Weights of a small transformer language model.
Size: 10 layers, width 320, 5 heads of 64, MLP 1280 xIELU, vocabulary 15905.
Architecture: RMSNorm before each block, tied embeddings, normalized queries and keys, value embeddings, capped logits.
Training: a variant of Adam for these matrices, 261M tokens, 7956 steps.
Each number is 200 + 30 x the weight over its row's rms, rounded and kept within 0 to 999. Layers, rows and columns count from 0. The size before them is the row's rms in percent of the matrix's.

# layer 5 attention value, 320x320, rms 0.0577, rows 52-63, columns 64-127
114,255,208,235,160,191,149,200,210,199,227,195,208,116,183,172,230,204,213,229,187,197,197,210,222,206,166,265,187,217,224,219,230,174,262,242,165,196,213,208,225,196,183,219,171,244,186,217,225,218,197,271,276,273,216,231,219,207,237,190,164,197,198,182,170
117,223,226,185,254,218,257,183,239,148,118,168,253,247,283,220,182,230,192,266,174,221,186,184,195,229,171,242,252,186,169,246,207,197,195,206,214,198,170,206,216,211,161,198,189,179,175,216,235,184,188,236,191,190,222,192,223,194,199,205,213,190,179,171,215
099,145,161,229,270,191,156,173,178,228,204,215,226,212,221,219,211,196,230,199,206,165,176,229,217,223,226,174,189,198,199,195,264,203,279,205,215,173,232,234,214,245,236,170,187,208,162,227,198,220,243,195,225,173,199,184,196,166,165,203,198,165,228,156,193
100,216,171,245,217,193,266,247,174,145,187,234,212,205,184,171,217,236,221,193,208,240,189,207,216,193,165,203,220,240,193,253,219,230,139,211,197,196,143,257,187,256,199,221,215,207,166,207,165,190,196,185,172,180,219,226,199,139,206,163,216,176,168,183,197
121,207,210,265,216,211,156,217,186,193,225,249,230,172,186,222,207,153,180,303,132,161,205,209,164,154,173,202,221,194,234,226,158,180,177,178,208,184,195,178,176,173,178,186,194,156,221,184,185,243,201,181,230,240,180,239,181,179,242,245,207,188,230,170,197
106,211,176,153,173,224,259,171,185,231,226,207,236,203,192,219,219,147,206,205,168,170,200,186,209,229,221,229,197,221,201,127,200,193,213,193,171,198,234,242,204,206,194,191,152,191,225,232,193,172,195,104,220,259,170,222,250,165,205,214,175,173,198,217,193
102,189,153,148,193,198,201,251,216,127,219,166,188,231,196,166,184,190,233,221,239,216,188,245,203,152,245,199,189,192,203,181,226,175,181,213,164,221,191,230,161,198,200,208,209,154,196,148,216,209,169,216,132,225,212,176,138,196,142,173,176,185,194,252,211
119,206,242,201,232,191,190,214,167,145,169,210,242,209,252,166,209,212,200,209,174,233,171,237,190,199,152,155,249,179,188,238,172,190,208,204,190,209,141,181,163,209,247,198,204,209,222,179,211,194,231,247,215,230,172,209,244,166,162,171,164,224,214,190,226
097,199,218,222,209,253,256,202,208,240,202,225,187,228,266,190,255,179,190,250,211,219,186,227,207,209,216,182,162,134,180,254,124,187,132,203,188,195,221,151,178,166,147,206,242,242,149,232,198,192,156,179,198,204,132,221,201,174,179,170,213,214,129,201,164
110,195,211,202,177,186,243,170,153,116,184,191,164,220,252,188,201,216,212,199,205,202,221,207,233,206,190,216,210,210,231,173,244,178,174,200,194,196,124,214,217,183,159,227,165,217,225,223,147,200,197,144,221,174,242,209,191,187,175,223,175,182,106,188,192
122,200,189,248,228,173,100,214,196,279,208,216,205,191,172,150,184,197,179,254,237,188,213,245,224,178,170,181,218,150,192,205,178,206,225,235,205,187,197,194,258,193,244,171,229,226,173,218,173,246,195,237,249,229,166,142,186,198,186,199,182,192,221,213,174
131,210,240,194,141,201,256,176,187,223,181,244,203,276,188,210,264,188,202,195,155,214,185,206,155,173,229,179,144,250,234,173,228,154,175,205,129,194,164,164,172,237,121,214,187,194,227,191,243,200,179,163,197,214,235,221,203,221,226,194,195,192,197,190,188
# layer 5 attention output (transposed), 320x320, rms 0.0589, rows 52-63, columns 64-127
106,220,247,224,220,166,232,174,179,192,187,214,182,201,234,192,176,173,216,244,177,178,157,198,188,165,191,231,210,207,236,192,190,164,146,177,184,187,190,234,186,234,203,201,212,183,255,195,215,215,234,145,178,124,196,144,188,166,191,191,246,179,216,212,177
105,204,219,199,240,179,176,146,177,189,211,206,259,219,135,218,231,245,238,244,156,203,199,216,230,246,163,184,246,190,182,198,175,142,237,182,194,261,195,196,165,184,203,216,207,181,230,227,227,185,204,196,177,191,159,196,203,189,261,210,191,220,255,190,178
101,215,227,256,165,265,231,192,224,200,157,192,197,220,230,255,225,161,184,190,232,240,165,239,166,197,157,179,232,222,147,189,183,190,187,240,173,203,260,203,219,205,232,208,185,156,218,211,165,168,160,221,211,202,165,183,183,177,180,179,197,210,211,163,202
102,182,177,193,256,214,157,197,138,212,209,222,155,176,164,204,201,275,213,212,230,150,283,233,221,218,197,162,178,216,186,223,265,176,182,181,174,144,190,195,206,124,190,262,179,193,150,166,213,244,195,195,183,189,163,178,221,215,234,230,224,212,251,207,172
103,211,268,184,209,201,225,242,228,170,199,239,183,233,191,186,122,210,148,204,248,203,158,175,272,227,219,196,265,167,169,183,186,230,162,210,198,208,166,236,161,197,207,138,184,227,165,218,157,235,207,146,202,211,241,165,175,177,214,232,201,249,209,192,218
098,175,221,222,186,179,175,191,140,191,179,236,192,173,233,202,196,167,191,174,172,187,251,209,139,223,176,156,190,167,211,185,220,209,205,206,190,180,225,174,173,164,171,134,169,165,200,155,247,202,194,180,168,206,217,196,197,235,183,213,214,217,188,198,229
102,169,194,204,188,176,175,239,232,192,210,175,223,136,168,190,215,197,182,161,180,213,257,208,210,271,138,199,219,195,185,219,172,143,176,221,220,210,217,187,213,178,206,186,166,231,189,182,200,193,195,180,178,142,207,179,133,163,194,152,231,205,209,191,210
102,186,260,183,217,209,151,184,198,168,222,147,155,191,156,178,251,235,179,222,186,177,204,146,184,160,140,217,216,189,229,236,200,185,207,152,259,225,260,197,178,200,193,162,160,214,209,206,245,257,200,190,189,157,218,173,227,205,209,219,201,231,199,193,220
098,247,212,208,178,260,209,217,157,269,184,209,252,205,169,256,253,250,161,182,180,213,147,174,226,188,192,155,165,215,227,215,221,215,139,211,223,266,137,132,182,165,180,155,206,213,184,198,218,182,230,163,245,196,157,183,179,175,190,214,188,205,193,209,164
098,144,232,203,153,169,188,242,175,173,185,203,219,283,202,183,189,228,198,134,188,236,252,181,154,218,175,157,197,178,233,201,215,188,158,187,162,232,204,177,198,215,216,233,237,207,175,204,196,146,160,242,254,187,169,210,195,241,216,192,237,217,249,236,250
097,166,129,152,179,236,148,263,160,158,226,204,175,196,230,220,203,207,202,196,213,171,230,210,202,220,209,216,209,254,228,196,198,229,214,236,196,252,199,204,200,216,250,111,206,190,222,235,201,157,159,169,166,223,172,199,186,156,188,217,222,167,220,189,190
097,236,205,202,211,163,182,148,199,217,114,114,185,190,223,182,148,186,194,216,131,204,248,211,198,230,183,229,243,187,206,179,201,238,183,158,191,251,230,176,219,167,190,266,186,197,171,199,229,207,229,193,225,238,171,198,210,172,170,214,161,168,195,214,243
# layer 5 attention query, 320x320, rms 0.0597, rows 64-106, columns 64-127
109,217,255,243,207,211,216,187,201,206,209,163,220,194,168,180,225,209,241,207,223,156,215,158,222,199,212,204,192,164,226,190,156,186,135,253,221,199,212,185,200,224,175,201,181,181,202,173,173,210,205,233,216,157,261,215,212,266,234,237,258,220,212,149,277
106,205,158,169,180,225,195,244,171,239,258,221,220,198,231,229,206,228,240,187,246,233,146,222,230,180,243,176,236,192,224,175,187,133,180,186,249,266,203,180,193,209,216,231,200,207,193,257,207,177,156,207,150,169,213,178,230,251,142,205,224,124,154,197,238
098,183,235,197,230,179,256,156,214,194,158,177,216,184,199,204,203,159,162,127,182,173,191,192,202,200,219,187,173,172,230,227,191,237,210,235,202,161,231,276,200,200,207,191,193,166,207,176,153,186,241,176,265,154,174,230,185,184,202,213,196,231,228,185,224
094,178,244,262,222,216,204,166,223,176,184,205,220,201,196,209,214,219,199,202,243,160,223,159,201,234,191,238,180,213,192,197,200,200,154,242,207,177,232,225,212,205,181,161,201,161,206,153,170,203,220,208,164,189,233,194,236,169,283,264,222,221,241,191,263
096,228,249,231,237,184,188,161,191,151,208,218,234,187,202,174,236,233,188,115,208,179,208,156,145,190,166,198,124,214,213,234,176,241,187,206,161,118,157,236,221,208,157,188,225,200,220,167,207,213,223,172,240,160,203,232,191,207,204,227,183,225,201,170,252
107,201,196,202,174,210,194,154,180,209,213,178,196,207,200,248,253,253,239,169,258,183,165,170,212,202,214,213,208,208,189,224,227,192,243,185,220,171,229,237,172,201,193,213,181,177,218,199,204,205,174,195,152,155,178,214,219,216,210,259,240,149,176,146,244
110,208,238,229,226,194,235,189,201,163,143,213,205,179,169,200,196,201,158,222,227,189,169,206,155,206,246,187,173,174,206,248,184,220,183,234,217,182,161,194,229,225,171,163,254,202,214,193,115,247,256,176,217,201,198,179,193,141,217,188,196,251,256,265,213
088,210,223,225,214,175,196,165,157,188,228,243,198,166,188,187,268,222,236,215,256,251,192,177,241,233,240,202,184,210,140,221,222,202,177,221,211,215,208,209,193,217,196,213,215,189,203,201,158,211,172,226,178,214,176,187,261,182,237,227,202,247,240,202,242
108,170,210,188,179,197,153,195,199,218,202,213,177,185,208,172,191,172,220,220,191,256,240,132,202,168,245,222,227,219,230,180,221,159,188,240,176,236,211,215,207,210,228,183,158,166,246,180,201,171,195,190,183,178,215,233,209,192,214,259,214,203,187,146,187
097,222,187,156,188,164,229,231,241,219,223,252,189,219,209,163,175,185,200,244,136,192,212,223,234,170,229,184,191,220,235,210,185,156,187,205,216,206,134,183,199,201,201,201,174,212,194,233,213,228,220,190,200,212,175,243,200,202,217,154,188,127,182,229,164
103,197,177,176,224,206,224,233,233,259,257,196,222,225,178,186,189,170,198,169,205,220,214,224,158,235,160,194,160,158,192,194,195,222,245,139,174,140,227,151,242,161,173,192,222,229,167,206,229,244,210,172,208,260,159,201,134,198,200,162,215,192,183,250,165
087,189,212,202,249,221,215,110,198,209,214,226,194,139,188,205,205,205,245,149,233,238,227,181,209,221,196,232,154,183,188,194,206,276,179,207,161,209,204,217,218,180,157,183,228,171,197,162,168,205,200,212,215,220,185,176,127,214,182,202,193,240,203,179,172
091,214,204,174,222,236,189,191,202,204,218,193,131,197,209,197,186,224,194,240,207,192,184,166,217,215,193,269,172,196,168,199,207,215,172,203,136,220,181,221,220,202,228,186,208,176,213,259,244,180,190,177,170,188,170,272,227,174,181,205,156,216,208,191,123
100,241,207,181,189,175,185,211,250,196,212,160,198,166,173,133,231,212,185,177,221,205,200,267,218,197,178,225,228,214,257,205,256,180,193,195,171,152,200,176,254,190,196,189,172,231,240,217,188,193,160,194,216,211,202,185,193,200,172,149,229,160,181,196,159
102,220,225,200,220,194,185,186,150,167,236,230,202,181,211,153,193,214,171,229,201,229,196,188,188,191,244,234,172,157,205,183,209,189,178,217,195,180,182,256,150,204,204,229,193,268,234,273,226,190,179,195,237,213,190,228,184,178,226,191,136,240,177,162,137
096,218,189,177,178,226,241,201,247,202,239,205,192,152,183,227,223,191,247,212,257,219,246,245,203,207,105,218,203,185,193,201,212,264,172,163,184,162,222,197,164,198,187,208,201,236,203,194,197,205,174,156,252,186,168,229,129,184,194,174,161,206,168,203,212
098,186,186,193,218,228,228,250,177,203,220,153,173,174,174,170,233,162,244,156,224,250,190,204,207,177,162,204,176,206,200,211,187,195,223,164,211,166,215,214,177,225,230,161,178,193,193,200,167,178,140,219,267,202,240,227,208,178,172,200,206,150,155,205,171
101,159,205,237,183,187,158,158,200,209,190,234,174,204,209,203,188,208,218,210,158,251,179,154,203,167,209,200,238,173,220,150,212,174,213,218,195,243,206,211,253,230,204,208,168,206,222,157,216,186,214,198,144,233,155,176,221,190,226,273,131,227,233,192,185
105,211,233,265,250,237,211,179,183,205,190,195,221,154,172,234,236,214,183,168,241,173,195,219,167,222,180,190,173,193,208,195,182,235,179,192,174,163,194,176,200,205,152,206,237,216,170,157,177,248,228,179,211,222,223,211,193,245,242,237,230,223,191,215,232
099,189,153,151,168,190,183,217,139,219,208,180,212,237,239,173,244,186,181,200,203,216,134,160,196,165,237,199,216,205,180,219,213,171,236,172,217,204,198,195,186,223,267,217,144,175,189,229,215,182,171,240,203,166,253,224,209,189,131,198,195,137,215,209,202
083,188,192,202,157,220,195,242,175,219,145,206,201,195,213,252,183,174,177,241,195,200,205,234,224,186,183,186,198,196,151,160,217,230,254,166,187,202,203,185,232,168,210,220,224,239,203,213,271,278,224,195,187,218,148,166,183,149,206,204,218,208,226,190,196
103,220,222,188,210,174,199,228,203,183,211,217,187,179,185,226,207,227,197,205,147,180,221,257,149,204,161,210,157,192,212,229,205,208,210,193,212,218,183,160,217,155,195,175,225,215,223,212,149,234,194,168,232,184,211,145,172,209,224,165,240,232,220,212,174
113,191,208,208,183,172,215,160,206,208,190,212,187,166,192,222,221,200,215,137,208,221,236,232,192,163,174,218,163,237,216,189,199,174,199,178,216,181,182,193,181,195,196,211,194,243,206,159,236,244,163,165,172,229,186,176,196,213,147,217,175,180,189,181,216
104,186,242,194,244,179,229,188,198,189,197,218,220,208,168,259,248,202,186,198,161,247,209,210,187,207,148,186,193,121,208,228,214,209,181,186,223,219,176,164,215,188,174,201,195,180,187,181,179,199,201,226,270,172,169,183,128,265,183,153,207,261,227,184,201
101,218,189,127,181,233,242,185,206,206,209,208,203,164,195,193,219,247,281,218,252,204,195,230,195,219,197,209,147,162,120,193,236,242,216,203,245,174,236,216,174,198,214,192,244,236,206,259,203,189,193,195,160,198,244,222,184,163,199,188,214,193,197,223,190
097,187,217,226,148,135,167,240,224,233,202,156,208,255,181,191,161,214,197,142,246,187,184,178,200,173,225,211,210,246,213,154,208,136,173,216,200,180,190,168,252,228,240,196,162,233,207,222,245,223,185,207,189,161,237,198,182,174,166,201,263,150,162,231,219
095,220,175,172,210,169,179,185,192,230,228,199,184,212,259,227,276,228,222,179,225,178,138,191,209,183,223,143,230,211,129,167,220,206,234,233,167,208,221,172,210,196,225,202,150,194,172,194,260,183,187,245,176,144,212,160,179,211,186,211,237,203,182,250,178
098,189,213,235,177,262,182,159,207,177,175,189,249,128,184,182,180,165,218,207,179,229,207,184,223,208,239,252,205,194,181,150,186,186,161,152,175,175,196,187,184,202,144,202,204,175,176,225,217,200,157,199,209,197,207,217,192,160,196,139,211,177,201,199,152
097,186,225,181,120,186,170,245,197,182,174,205,171,192,177,222,205,215,261,191,155,224,219,200,215,153,168,147,221,155,192,180,214,191,257,220,158,129,212,242,235,222,215,215,190,251,231,202,206,177,211,193,197,183,189,194,172,206,215,233,175,269,182,201,190
092,226,140,189,166,180,165,237,124,176,218,227,183,185,194,193,200,168,212,193,199,158,158,192,229,175,222,213,212,226,214,190,165,204,218,176,212,288,205,164,230,212,184,157,193,244,200,213,247,174,182,224,187,200,191,183,229,164,213,210,224,206,172,171,231
101,198,173,218,229,217,214,205,136,243,169,202,211,221,209,247,182,225,162,239,209,145,134,206,232,189,199,212,233,236,198,197,224,181,180,199,183,184,173,198,243,267,229,191,172,204,221,193,236,212,208,177,216,249,175,211,201,190,237,223,156,236,258,225,227
096,207,203,180,183,272,186,204,194,144,230,234,247,183,199,231,134,248,155,213,242,223,250,267,181,215,146,209,202,192,180,196,208,171,212,201,201,243,220,136,166,181,181,238,172,169,161,184,270,184,186,203,290,204,189,212,220,253,198,137,234,212,199,157,186
094,232,218,244,248,241,193,225,186,196,151,214,233,187,209,183,139,179,202,276,143,166,193,174,204,202,206,225,223,156,195,182,178,164,195,183,215,169,199,194,201,189,231,233,190,234,211,223,163,208,220,225,231,245,197,221,202,225,221,190,192,204,200,232,199
101,222,208,217,286,209,238,197,156,190,221,264,168,211,150,223,226,169,214,184,257,222,201,160,214,237,254,156,193,223,175,187,214,193,174,232,159,243,204,217,154,234,247,175,192,206,210,184,186,210,173,147,141,232,235,203,201,146,188,250,209,250,217,233,244
093,234,201,210,204,190,141,202,220,194,165,228,188,231,183,151,160,199,241,204,274,173,210,214,188,253,202,168,228,158,227,206,178,145,141,230,192,223,218,185,223,232,248,252,194,190,157,190,249,169,167,188,235,145,188,187,196,238,234,137,195,166,211,182,193
094,178,198,211,236,211,157,170,202,228,167,238,177,193,230,192,196,175,203,181,281,244,179,185,213,146,227,219,174,188,181,255,267,219,219,230,227,249,174,225,177,173,227,203,240,247,202,212,204,233,169,235,150,224,273,181,207,217,164,266,156,195,154,197,229
107,206,194,176,192,235,169,207,211,194,205,195,192,138,198,155,185,254,250,211,220,249,172,217,212,181,197,177,222,193,182,242,176,203,156,175,246,212,215,226,200,196,230,175,192,194,193,172,184,182,212,205,196,204,192,175,205,179,203,210,186,260,260,197,217
096,215,145,226,154,178,186,195,187,219,219,240,222,128,197,161,167,226,181,216,205,242,216,229,189,117,211,141,173,181,200,155,221,162,177,231,206,149,240,208,244,166,182,188,206,218,216,216,233,235,180,212,246,135,221,153,228,227,179,162,212,233,215,159,170
098,205,211,206,154,210,171,175,211,138,175,165,220,201,188,178,190,246,183,210,240,173,198,240,226,170,189,190,200,209,165,180,209,232,239,214,166,183,193,222,142,203,164,263,235,245,180,210,218,183,224,215,203,166,189,186,224,239,175,208,217,223,174,207,209
095,184,216,203,217,178,185,200,190,266,201,240,208,165,188,198,216,182,238,216,167,246,137,185,236,229,216,159,199,228,151,223,226,193,211,198,231,201,208,186,198,199,170,156,158,155,209,171,207,226,197,264,166,166,219,226,225,183,163,215,200,190,204,220,202
091,188,252,241,217,165,182,164,204,170,215,220,206,163,190,189,194,208,204,175,210,232,239,188,234,257,189,243,177,158,221,241,246,219,192,180,244,227,189,175,229,271,168,178,203,239,239,197,216,189,174,219,237,244,185,185,194,215,224,178,227,231,258,228,198
092,210,216,174,194,224,192,183,138,210,181,115,147,244,228,166,218,166,198,169,193,212,217,223,170,181,200,220,213,223,175,187,240,200,172,220,201,178,164,219,181,173,211,243,240,176,200,160,210,186,209,215,255,153,270,205,190,181,187,193,203,202,251,153,232
094,210,171,222,205,240,204,158,252,193,172,155,176,253,258,191,156,199,167,235,198,147,223,216,161,175,198,238,152,214,218,172,253,171,213,219,193,231,183,196,220,178,207,183,234,186,161,233,205,215,250,194,198,201,182,188,241,168,211,181,202,125,263,226,195
# layer 5 attention key, 320x320, rms 0.0591, rows 64-105, columns 64-127
121,199,221,182,166,191,226,215,236,183,202,210,214,239,214,172,220,220,193,198,166,223,251,259,206,197,241,220,199,177,179,203,182,146,217,179,238,217,167,255,238,217,170,183,177,188,183,225,201,189,200,201,251,229,196,192,198,199,199,174,151,153,178,188,132
099,199,219,219,209,168,192,202,176,178,204,208,232,285,161,185,181,232,154,230,143,211,163,184,187,221,279,195,162,212,196,218,187,191,208,112,184,211,168,150,194,186,214,176,196,203,189,221,229,158,177,178,200,187,201,183,213,184,222,170,188,186,198,216,183
105,248,209,199,178,211,219,193,209,229,195,198,219,164,247,210,217,239,196,133,208,159,226,201,153,210,143,220,250,233,233,139,207,253,185,194,184,185,195,171,164,196,188,206,195,196,196,189,187,181,211,159,190,207,203,165,201,158,214,224,240,235,191,229,248
104,250,234,241,169,176,241,223,210,198,167,232,188,211,223,175,205,175,186,208,196,159,223,261,207,217,217,232,240,192,156,229,205,169,232,211,253,184,152,190,209,162,218,140,168,266,233,193,183,226,208,215,234,210,171,181,208,174,203,194,166,174,181,158,190
123,211,219,228,170,210,187,231,257,175,187,206,221,164,209,226,209,220,141,202,159,197,255,197,140,224,186,172,146,158,166,164,161,206,201,216,254,172,212,173,267,210,179,165,192,214,227,175,197,250,203,162,270,210,198,195,184,180,234,197,209,179,215,177,206
091,198,210,206,205,134,208,212,220,206,221,239,184,263,143,166,212,204,183,224,179,194,152,203,229,183,232,216,202,201,193,190,158,235,214,206,220,224,198,142,226,153,179,206,211,232,228,213,163,220,208,196,183,231,152,161,188,185,177,203,238,183,209,212,226
107,217,217,269,179,243,215,186,232,167,180,164,197,143,184,241,201,174,180,190,178,162,242,250,172,205,170,176,195,156,178,228,198,220,241,209,263,201,156,201,213,201,216,132,186,204,191,182,187,268,229,191,262,193,232,186,233,258,206,221,213,214,213,146,178
099,244,178,239,222,175,196,249,241,175,165,192,217,260,216,198,158,130,155,225,162,161,235,223,189,232,254,221,174,210,241,239,175,161,161,202,256,177,205,204,215,226,176,158,179,213,189,177,188,227,190,182,266,201,184,241,174,179,255,150,172,139,176,195,169
105,184,226,190,181,227,250,207,165,208,243,220,169,169,224,188,258,224,176,198,224,239,163,229,237,180,237,225,217,148,175,179,225,172,186,155,181,218,196,174,165,186,244,237,165,179,257,236,206,220,170,184,186,197,184,231,223,212,216,174,170,187,214,202,171
104,299,241,195,183,268,203,124,156,155,213,210,232,210,189,188,269,206,201,182,177,240,175,166,207,153,178,203,183,246,200,192,208,174,223,183,239,191,164,230,202,208,218,232,196,176,237,228,203,181,197,211,226,150,203,218,241,177,220,231,122,241,198,195,157
098,187,227,165,176,211,204,244,250,206,182,212,197,157,169,169,149,194,212,180,242,230,203,172,181,194,132,185,200,214,215,207,213,224,201,240,254,191,246,185,229,193,231,187,189,216,155,183,188,239,202,176,211,183,249,206,173,203,162,172,245,178,196,164,224
098,209,197,174,198,182,186,243,238,219,210,181,191,214,245,200,100,176,220,232,178,177,203,197,187,226,196,173,198,213,196,220,193,194,244,215,159,221,198,150,267,208,245,143,160,209,232,252,195,262,221,208,225,206,278,200,194,213,184,163,229,142,204,224,252
091,181,213,166,234,250,143,220,198,190,220,189,241,185,242,122,174,209,273,224,200,239,154,193,197,181,214,163,216,202,193,240,176,168,216,229,153,194,178,199,157,191,224,199,199,210,176,233,219,193,171,213,213,207,208,229,231,185,208,183,178,200,196,228,169
103,167,173,198,171,181,172,165,220,226,225,196,203,225,206,189,199,233,241,212,185,207,144,135,158,175,154,213,135,197,226,204,225,145,214,251,165,163,236,200,235,144,195,192,177,184,185,159,213,188,183,163,193,180,212,197,172,190,193,247,243,246,220,208,210
084,233,237,175,243,211,175,221,180,223,195,164,213,240,193,206,227,280,245,226,135,237,198,189,168,152,204,221,170,225,219,198,219,143,211,208,193,170,188,207,243,242,178,214,206,152,216,208,180,180,133,186,160,201,186,241,217,136,168,172,192,230,176,239,171
104,186,213,229,219,158,201,212,200,229,226,209,218,193,155,192,174,179,233,196,236,212,213,178,165,233,207,219,225,221,258,176,196,186,180,226,156,243,269,217,183,173,185,151,234,203,183,187,146,239,228,176,205,218,168,219,203,138,180,184,210,239,210,214,216
101,180,183,198,217,219,215,206,198,160,267,222,187,209,186,171,186,195,219,224,163,239,179,175,198,209,180,173,195,186,194,195,207,182,238,215,213,188,215,218,238,173,202,190,217,154,186,181,184,165,246,204,156,189,243,274,213,235,174,188,217,220,180,240,178
095,213,189,162,215,212,236,194,166,214,224,170,214,241,182,178,267,210,160,205,216,176,240,185,158,199,178,223,152,199,204,226,239,189,202,210,171,163,190,175,243,212,192,166,220,231,236,167,199,176,180,172,222,195,204,187,223,135,239,208,186,212,280,189,230
089,185,156,216,230,173,229,209,165,202,161,185,198,191,191,178,214,171,161,198,170,190,212,194,210,224,206,160,209,194,142,206,215,210,251,210,231,184,194,206,214,190,207,158,158,181,208,191,203,257,248,158,238,206,226,161,211,231,200,201,203,180,186,160,248
150,220,195,198,191,169,203,180,199,150,240,197,166,234,211,172,241,259,216,173,202,241,194,156,221,156,260,229,225,198,167,190,218,185,189,168,199,222,201,174,222,199,245,254,172,154,210,251,226,162,153,211,186,162,187,185,202,230,210,191,203,191,191,215,172
116,210,228,202,202,184,197,245,210,224,155,158,252,214,207,200,162,211,194,207,210,179,277,220,130,237,217,172,173,220,258,216,187,223,193,160,222,169,216,232,235,196,174,168,260,184,178,181,153,227,194,179,218,220,167,172,150,163,178,161,210,205,263,211,208
085,196,194,215,204,193,185,200,284,139,195,208,164,166,175,183,173,190,159,221,253,144,214,201,232,185,177,161,226,195,177,252,199,215,171,196,249,218,199,230,229,222,229,149,175,236,220,233,171,216,261,216,269,205,197,212,166,245,200,193,190,161,200,146,221
109,258,193,159,189,166,228,207,187,189,137,228,167,267,205,203,193,189,162,235,171,167,247,175,216,214,186,172,160,231,196,247,204,172,232,223,186,202,203,219,260,227,208,211,221,213,192,236,243,172,196,202,193,169,239,171,211,151,226,172,212,185,277,227,179
089,202,191,212,246,216,221,201,224,188,180,211,165,163,173,194,163,197,177,187,220,152,196,213,187,193,182,183,187,224,174,220,233,211,216,194,175,205,202,199,197,179,232,228,172,185,196,230,198,211,248,231,198,219,198,174,208,267,197,162,194,198,208,188,189
103,229,195,226,220,200,199,249,196,184,156,191,198,211,203,182,161,202,266,181,212,157,164,158,208,158,209,206,247,275,198,220,188,208,156,200,254,222,200,135,190,218,244,221,250,233,198,171,149,179,241,188,170,251,212,287,195,238,211,211,216,217,236,225,248
092,236,212,260,250,170,205,205,163,171,198,171,202,255,169,188,218,190,163,210,151,223,196,228,218,219,183,220,155,185,199,199,225,209,171,184,198,151,181,187,263,165,169,205,207,133,197,202,202,149,167,229,247,198,205,170,200,188,167,199,186,257,214,182,165
093,231,215,177,200,213,239,278,201,215,191,210,213,226,253,170,227,272,200,209,158,189,138,225,200,217,202,149,178,200,196,156,169,156,160,178,215,196,182,215,197,177,233,211,216,147,164,255,245,151,208,194,197,166,232,231,210,172,208,188,271,192,190,207,167
103,155,201,145,218,215,184,226,186,256,216,212,216,222,173,156,203,180,225,218,206,179,245,198,148,198,203,221,195,204,218,199,159,207,215,192,162,150,206,173,293,201,185,144,232,245,168,158,250,184,227,235,156,224,183,193,114,169,161,182,246,206,211,220,168
098,208,212,221,201,207,179,206,257,192,189,164,170,246,170,264,220,237,177,209,162,191,205,228,196,202,178,186,167,160,262,197,218,168,181,281,205,207,221,248,156,141,158,221,246,140,198,161,239,171,206,213,209,182,221,202,225,165,171,174,244,191,228,175,223
100,191,190,182,188,216,299,196,200,200,207,209,224,175,215,196,221,187,181,221,185,188,221,216,190,204,171,182,245,231,203,195,202,238,229,152,263,158,163,244,183,197,196,214,234,213,219,227,165,168,200,223,164,185,224,231,195,244,203,204,125,196,254,186,229
098,193,182,192,219,250,123,169,245,190,158,189,222,151,235,171,181,229,228,189,199,251,237,201,190,212,161,161,190,209,220,201,177,188,195,198,221,194,221,200,197,214,192,233,178,196,255,172,200,219,157,225,215,196,208,248,183,191,202,198,184,190,160,166,230
091,175,243,209,235,181,196,165,231,173,259,196,215,212,270,209,220,188,181,188,257,188,168,195,221,131,210,212,214,170,197,188,238,204,192,208,220,229,261,240,225,188,171,197,260,199,186,211,165,234,217,226,236,182,121,171,156,197,192,161,219,177,225,180,150
088,242,232,195,199,168,163,247,237,211,162,192,199,211,158,177,172,229,166,159,173,215,280,202,229,161,191,211,179,221,242,165,226,233,156,169,198,147,185,236,242,215,171,193,260,268,178,152,194,210,163,156,194,239,167,171,130,182,195,197,175,222,210,230,226
090,196,210,170,216,257,199,144,145,167,181,171,225,175,200,162,223,173,236,216,209,258,210,178,196,163,201,182,173,169,170,230,182,192,180,219,208,179,202,183,203,240,241,216,177,269,210,173,225,184,168,163,153,165,213,259,181,210,207,219,148,218,163,157,215
094,244,205,243,188,139,268,228,181,275,200,224,189,244,195,213,236,198,168,176,254,167,182,199,216,183,213,240,170,210,181,231,238,226,175,173,196,238,178,162,169,197,190,229,210,165,169,192,172,201,187,198,197,231,164,158,211,224,301,194,208,162,222,205,158
094,215,209,130,219,259,249,218,203,165,174,166,212,213,229,237,227,223,158,215,225,153,194,179,196,247,208,212,231,188,213,241,210,179,181,182,268,222,159,187,214,211,210,235,227,189,212,217,166,143,179,178,190,198,182,241,275,180,174,207,195,177,206,204,216
104,198,181,258,171,184,236,170,159,214,255,183,237,214,243,230,215,212,223,169,243,177,219,210,167,182,206,231,150,240,287,171,182,275,179,227,168,201,208,189,217,193,183,146,246,200,223,171,214,177,190,167,162,247,220,178,228,180,230,174,180,194,213,187,207
090,199,168,211,164,242,284,213,175,216,226,184,198,179,149,225,249,216,194,215,220,224,167,208,218,182,235,238,150,217,183,151,191,240,181,178,262,199,211,183,258,184,183,190,182,198,201,227,151,188,161,198,241,165,212,186,161,227,209,170,214,269,182,159,207
107,195,205,222,213,181,186,193,170,252,171,226,179,224,209,250,183,196,208,247,224,235,219,202,214,195,202,256,192,145,224,167,191,222,185,227,165,252,189,223,186,158,144,220,214,174,125,188,245,175,217,183,191,183,197,163,181,195,217,172,203,197,199,219,185
098,206,227,145,201,260,257,197,194,207,233,162,231,205,138,177,166,186,193,178,221,188,230,223,139,211,229,214,199,192,207,164,184,222,210,160,206,180,213,191,189,207,246,242,283,236,171,172,221,188,215,258,208,190,239,236,151,185,181,198,228,218,202,187,199
102,209,203,144,237,274,202,169,221,163,191,174,214,218,230,171,160,219,154,225,162,168,223,209,164,228,180,240,203,204,223,266,204,168,216,255,160,192,208,241,163,192,200,224,173,186,163,177,177,142,203,269,236,188,259,230,220,195,208,201,174,194,226,205,169
094,180,230,224,223,211,132,234,198,151,212,148,208,191,247,196,191,226,196,208,184,198,213,162,143,198,307,214,176,139,227,189,233,165,214,212,200,197,191,199,243,216,160,170,247,186,229,245,161,168,195,190,234,227,233,239,196,167,223,193,231,171,197,194,200